Each number is 500 + 50 x the weight over its row's rms, rounded and kept within 0 to 999. Layers, rows and columns count from 0. Numbers have three digits each. The size before them is the row's rms in percent of the matrix's.

# q: layer 11 attention query, 128x128, rms 0.0537, rows 0-31, columns 0-63
# k: layer 11 attention key, 128x128, rms 0.0535, rows 0-31, columns 0-63
# v: layer 11 attention value, 128x128, rms 0.0539, rows 0-14, columns 0-63
# o: layer 11 attention output (transposed), 128x128, rms 0.0664, rows 0-13, columns 0-63
q0 107:490491535434442573484504458483419461526513494526601557497516441512476571537430507511447542482517421482451448509440517429461471416515516527503574527421551400376491355568459479537523556463541471
k0 109:548531557532531508430535466408450434499539530549476512466506435528512485503490513502383520503508466497561471566528451458495546545554671499530572508464503508400493397508501622530492538456538459
q1 107:537552522492562566464538492564457494456535566504474531596422624475487476432496502445423583460506559455415530524502584408515478526493452488490486497579491486457505509463463523570510647548445468
k1 109:450494540415505468505516541527469494442529524500439575593464507527454377365506508440462497505557494558495516516482573385464505527562529567470465434570487480523511555565491531614446547548461446
q2 100:500470515470503583538508497487510549554532530522530458508463442486481435457505420502433464435564457495478517530513521420482455548524438527406526467536589473592487395423539436482388495531503464
k2 103:516416491509491554421542518457420456517498510547476495412531448551538435566511434516508470415495586550482512490485558437504444509594440517427561513521568541604509462490467547450461406584522497
q3 107:612422423517544558519372571519560538585445498434472442546578491517578459449469417472511432488493549533539498517541512502510510537463533372432590479518481541488531566529393518478471464422510500
k3 103:547472445458497519517428508558509509513468485403452439417477518547555487488463553417531551499442555484431460454446514472493468504491506450414553539546500627593551523506381526517491488407471518
q4 114:544564627447432515505523454507500480424473483426554401468538509507499592554457544479506514492442500472560537544455479453508505477526477545608519446579542384563447465515502497531458506435581517
k4 101:523506556562420446472538537437500546566488459461573423431525479540470509429448495384573494551531611434510531483454383460523559550492491508532463492523553488511497551508509502555447555538497469
q5 099:454506535426426592449503562433466462509459544535465455521495427587462481509441522473499567493458409503523441524556446394458451496530458537567580435442535447493510463494507435545559496531487467
k5 102:498558533538505586485629469464473417454384527450433518447531461557501452528536492440485473476535472494400412433585544393507417477497487538529589478518480578551463452630476462534519391471429471
q6 119:481520477419523479439506456461505532508503442454470444517515472534384494522374532464555494496442525585474622454407595499435536492464517556622550435528498491542459440463478488469508490437449517
k6 114:454482491461526517465415595581475509418527460368496457534482476490387533528436494513510509517470588525517594407468617472424553483475492576469497443551450547468450434474432549501558444489461523
q7 095:473503458470540542449634585480489522536566382531576478471516600563457445513417548448556522461454391538566601578502557487466538478504473635458467410512525540499474481484470600512503524425490506
k7 106:440429467456509510447465546491472524488556396520488438528486533491515525488421536472482530494421502484495615602517530514512553515575501549427543536577575549421444464532535549517475552455510515
q8 104:485557427536458454488545479513527480529541494534495437542499551402578495526581424572508462520461442544544499482458475482525494558412432522438497477508510496501483518478440536476425536568544589
k8 102:591541538512419443509484454484497511495574473487472488487502553487460519540477528643535467527493439533659481506442504495527481611524502503433439469509534533520476517539436547511475404552475575
q9 098:440531485437401510521454449443603518473553566557457468405514591525505497553440432576419552563450435544485465425521435391498500532534467574487536495508582498432489486478521420514466533515524455
k9 111:386545564509444478574524509430477518549468562523421489409545522568473489514483454516411429507502521584493458474468360454496525533591480497447432427576471564497386454500499453420528451505473491
q10 105:514523547497560492538470482556534495593485487605451471553446538502451401503527508433489547576472452567502385498523437475541513428435597493459463502563476435437580414461564555452486434607545505
k10 110:520519469523503456493466587543395411561456463522513504504493482542461506511469422494496587495443452573514402464472502542580549439560625536434545443589475447483557420500479522559441578570526485
q11 104:492468546525475505544485465395489545551561451588554593468417393500449547570560561492381490460498603477504557554427521491545481518559452549507560492563433406591518556469430442577455444518517527
k11 112:504466470594575419439431594394457561552528486628535574479426446537450523559528515587459535403486543445499579560488488484521403468520512523567520507495454451535548547436432363532510492506528516
q12 100:485503444469458469500480584580505466429437571477495496461554512410365573525451557467496525489499563502452552493530442503519421412404536485492595481513411551482478532473550522590462488531535503
k12 100:509463543466472477489604488553537522543450554468538501491440540504410506501443512531531485512576429491583560439498408432524433403408465442509508532503551520468465611504512501511528445550526518
q13 107:495571494605475543552495435561515591547503468491460468452490560521571421446605462506542413527531553502471596391534463531473491552454575449416517517530585561440445571537493495516479573526518514
k13 113:430532454512417514535490466506628522522542461537453474491554534465514474495536481457531496517495603428549521373455560529529448542521588512455508504506614552480407518532476511447580489478498503
q14 101:514545562519479499473499511391551498486502534526430611572509522409526562523453388492466500532548486583491435516414418525550401519367498539519490432557477513449587579651510524585413504632516446
k14 105:541572578522459413456507629409459580443459493533438556519514489470499562549437443608411392479509431513446468449446457484441533499434541467491501448518449550484557525492449488519454479578440496
q15 109:507475607456457513545521507429500523472542513496454475463561506477514562466510534558553507550422500470507442540457559541477539520521493548469485385525535523550512500390427509503569511428536516
k15 108:527545521454477498483450500466398576492551503474452491510542538448431637493477508511525519497544505456451519602485557513478563475535472554405383469509480558476499499526504496481539506439578529
q16 100:556443574463550488542443526487551495568419547448565481440528490480496505397470457644533468539496549505506484548514502529545556469456518447444552492487562474489525382603566430514522425486527493
k16 103:633571520536494509494486462461444515589509477473550468481544530434491444532526456654501452622474544561447425547483520510550589547405514471383518502540505520508527436410528520573491427423507454
q17 100:449448514494478542460579526582441538515543488430460595431424417450507442478527450464447438527548419582467477481539505448598490480480470467600477474526465480425480481546417540481503534587568515
k17 109:485488549469504464497570465522523513518578482491445566451539482452491496476512490441462456397437494473384500565564465511561529535480550418551586566446556469422520546568540493481483542466505532
q18 096:542526356510570544417551550492464523465498565450562521535503438466489536415536540542459440572580547480480482498563450540494392559437464523503483538502562490503470602504592539439372546505484529
k18 112:550466499494531542437513415466476528460488502416506441552502472527593525440565503594467428577534525475555483485459507495472456524374356521558443519446527412521491521390554526420417402504447473
q19 107:574450509520497575484554559507513452531506364515470553493536519492479553444469534470500453635557497501507468553480524519613486576546511501559424549477497542465574566520475485515491515472382418
k19 112:485419518449528479479471540525566521455551440648486450546526513521531507504515515399472414548511508527505484502490434497567566551554480530510438521522513560487554485542556426462524583506462477
q20 093:507528573538497475501447606540452507616505562516420504549497462515505460510427501489521509510486550519446532382480575442536468403463557440534482523385500515503461525485614555540518466402515353
k20 101:584502555430460474540531482493397358561507588497397507500434481505516439481459563507481480498468443507573506387483544427582534470433490441480468439400431527489544534459571549433591488448539443
q21 088:542513522498516456475511470465448508503554576562470590533548579575490526568553526497488456482507432483497669503567433506473546522523490464436462562523483551515437509626449490521520487465464530
k21 096:447508531457481505562506439479518525540504581518529619544467484568536503503509563543469485519484506559512642576587440535470447495511444470535435424520527486507485575409442429436524446446526415
q22 097:494541542526494509503528438396449503480481535564583535517539530508452505484481518531483584427563478536447439335536438515567567450530536518548539573482456527606470496436519516515595539464532502
k22 101:458506546582539513574506497421443501466593607520553460502504490500437495483526508499497500457568438450599449436509455496504532440511568529587514507475486456522485469494511563532548557456538523
q23 096:552519474502488610506534432527398494470522453621500493480616547490526552481474470424506511462525535564468452450437449485511460536470478415474452439503467489527516497522395503443505497415515488
k23 096:485541519553531569582513526547406531403581408489493495449592445550509531472472504427515511509492541532492462412479493439402399499527553499521502554587584496497544441537378520534510563501548574
q24 101:475483555561504484503398431486513500524484556508524481590550387532464556489499506498447552518421579534507497394491446590473509486465590466506555556480490477459430595521503472546449572567581561
k24 110:486437490553500431424470524482504523572430524559412428468516502557445608414456497484447575396446584486533508454471385545463515446451589532533563490467430473432490506495475453493517567508556488
q25 080:560528495429514499455632509454522426467451472536519575472476446555482532473463597398499517522577411537519401508569467537490496472489545586560488461566582409556468538415584496528530446466510545
k25 084:511505538586591510405551559517465456427501469561592501491509514432471534502510455446510422538572463439481494508575520490531544424473462442537593497512575483519405461542491476522466427498458508
q26 093:449502496499480523523480482498442447559519446577494414537565479509453485573521560450596523503438488513642465485463612473489384514442588544490475527409500481564463482513541553408506574447492502
k26 096:529435534550491512503557448532417407576563497456483500536459475591524514499523477474553514541510521554694540438493503508546533526437425494544518526433443547556475433502491587448519533529501484
q27 112:562472516618457483404474430411536541472400552466516524513468499587501435473530442511535465497554530465452434430443567497537448555516360437509477472528549532558502465503532460521472581550501529
k27 111:619425623535443488435513499467479535469411505496600514514484494517490400538479445525464507446572551499491507459438560453431463602480404503475488544463504509519556510388513528576514564529533549
q28 084:470457543482476513534487406512520486509479520552532537529431508419441535531615576531440430529453527531581387521533435532633476534458501508435502522510379489473485534485475457542475467481401486
k28 083:446495599564515490468599542461521611538472488515570572554490538532424537501557563497577438525482432534568362497516384549547410483494520451526470543516449517507454472488430382483520464485463483
q29 106:471468519360451540534542495493475484430542505498445556487587460480551472528481529495543397497453493526520509512432556570450526517454485518639529413420487395464541485499534468548473537573404464
k29 108:537531504475503446495511540532516462382528506488443529482569495408498466682534518485529459471493445476416464436502628575536509580434481542571526425455547473474524479590545523437454479583387510
q30 106:493516524569468576601520494512474515560472519550508541467488504459471536493447532552518338573553532467479519482552446438511466416513565606532467409566418523581560563497485512540483504530538505
k30 112:514554424535464573543555494430480504494539537472481505566481507479551580522529499527514361614456426416483498477486421419500566418516535546550445487548448442549565542490506561491473446526561528
q31 100:443470513538540514494564550468499486487551516448523514459436424472523459488351469594501613516513547442549560544503554487526527535518611562471455491462579458497523499530522438520408609493470569
k31 099:452491493503457486497530494405533508454547550536406536468401469500523404442447469529611535587507519512514564494473453531503533538533546538465487507444562558538584502573554429513467489521467521
v0 151:440544539419577447614610486453498561526439474431536517472510516610463552504613494443581512439502514490486499545437482495447515453417508506487546474489522506429425527492526431500511469449397452
o0 146:613425526543499639434500507437506491522531486477516452474540494461552452504486446500506518530525521460544525463443561470540516565580441520510437555438434522574445486455506581444357580550504462
v1 142:459457573491448490524571460513442500480504535439508449543472456517583502587510433511480600604453448492550541456556512496547576412517435412496576501577515562425468566489408477489575493502537496
o1 148:498551550445569513472485510505426381554523406424502507436567476509421501503467521436596519501540531478426470621376518479444532436528537566436558487465579472573541419454540523541555428490550489
v2 134:440475539522479475514472446487538504551509513542522510653534413472464493514598486533535472401502538483422542457615480446512516450551500445482495482469504523435507488484483555528476450515493476
o2 142:608566482483475428478483567568519425459625513564496460482420489542530434515454527494403555536523464530542471470491499522554494420455448507551419540460479471565473423549457458496561525510564551
v3 136:463507469541460538435496469421498543489468495515506417495521551475522544578457413521457434496387418504429534562484459508552334435468480434490457548406573479393521502514499612541463530514475502
o3 139:533487528435455485603516458509548406434392466454497561452487548503442477478558501465471447561450510472520521455482515481506640464501442571575467440442550594552512551526474517499456451431555479
v4 142:471541463527421548447633420497440469512521431444432561482410573472479599441535472473528448481454550428553453591474530464561569531601456380465468487503445446560521523486486465595552475527476499
o4 149:474588573456522416557471471460557366450560493486499496465504446548526601503410486503462483513408525508442474423519557537476501493509533537539529497527524505481465475555455512582493512531461437
v5 138:492472488493458611458423590549510561610499539580563532558574491507469503482527516508514518492525494525423538519506510476515542573442476537452473355514495415478491429499433516521537484478497484
o5 139:538497523476514549574487492506509573457612501516473526462529382484552503492500550501453540416449485522612510555461589382493427474510459456485468533491611477484545433472483499469534450502465580
v6 141:442515482546488471468516486414479424453477449453496542478458431468494535534539536482513551487465561619449414458509476538459506470487454522472449476571505472568516613534496557550526518539477559
o6 141:534500473384416429528601488485477504502639503543550511507558572415505476451434474541515492501525575452410500485504480438500512470523467498559514579499548455461499370481550554629533461528541540
v7 158:443355537590468475507573445596420605491437537538517497483459574468484446521527509493482451529485521535480502500505537451515488528548540517479512474461506492552499386436523502565542541544478445
o7 150:510529467455452493501362464476552496429537575503600563477520536432457557422471495484528539529523423538598573468498512522561536552456539501492498522459505539495497495503402523462357487492424571
v8 148:481468461444480527502486637537581552552536479501449564533442469460507487484522511474422571569482518474626452510554544478490521483441376538538484501520532469517455404549518532502494425514561581
o8 143:463440586560428413547503512411535441483504484550497482435580397504538555485554500447507592504456481475428536490488433408498550416496503468578477565529439440490600566496521515453486574456453507
v9 142:394538469432475548513498561424528528517413517430614567450435407469438484439453482539493527511484514529565511503508540451531439465510481412507478453503526575486550576490473411497536576587536462
o9 150:473505595528444507511527536466563484534513459506585464490542519445480473496495484480541574511492524395436547570468526435520577538502538657492437468562486469478436391499482512463508514423518460
v10 134:590546499493571471462460491469455456491386476526511456515553465527398476488464475632460524462442594509481486530597496557495561538463556484512473518511458497488491547519559492472564447463457574
o10 136:394484539485581497552500511473607531561485483511491539506588485527594577503449531473358559577522444457574486380529524423508445463555543529441421529577520428516361536549480508451495476511526471
v11 135:482452496505497505515488535492456552508526455435440541524470548509532488494529449560515510494438444567587538512530511533551525455433465519536527441561566506564451504530567525446471535495527532
o11 155:480532540528448456443479484469510491625515569523486576503532512456437472438497540509469458523548516504428475401542473445412558493543625394498459457466498502585478444465427466490472543431410495
v12 142:549564545454455509514555535446517561569585420499476615516558525589469570533614485445456566474497449515483542426483515539418442530488565522458435573457482560483524505518577508568484497509506513
o12 144:532471544560530436459452472483524536455442517497481568517530468523578468466481564443502527477463501454414447542424590404459491645450592543556555484475374476495452521438429546490584589512424454
v13 140:446595536440482489475486509557467549483512498548561429528465569483422446544581534487427548447470467474494516466444415448433595518528496523491542529583498426420461474428510424499476491485515560
o13 149:582466468511481531487517438534566478525456531520537476509559426517556507569424446490481516535499545495464469503533559457368513482476477465500426495531523511488486526582533602435487611513383448
v14 144:384497468513560391469472498512524466495502498484467468561466451560536455550481492512531438467533517458600502443377518428435531538535555444481543397500533530429518562490567468418505459436596553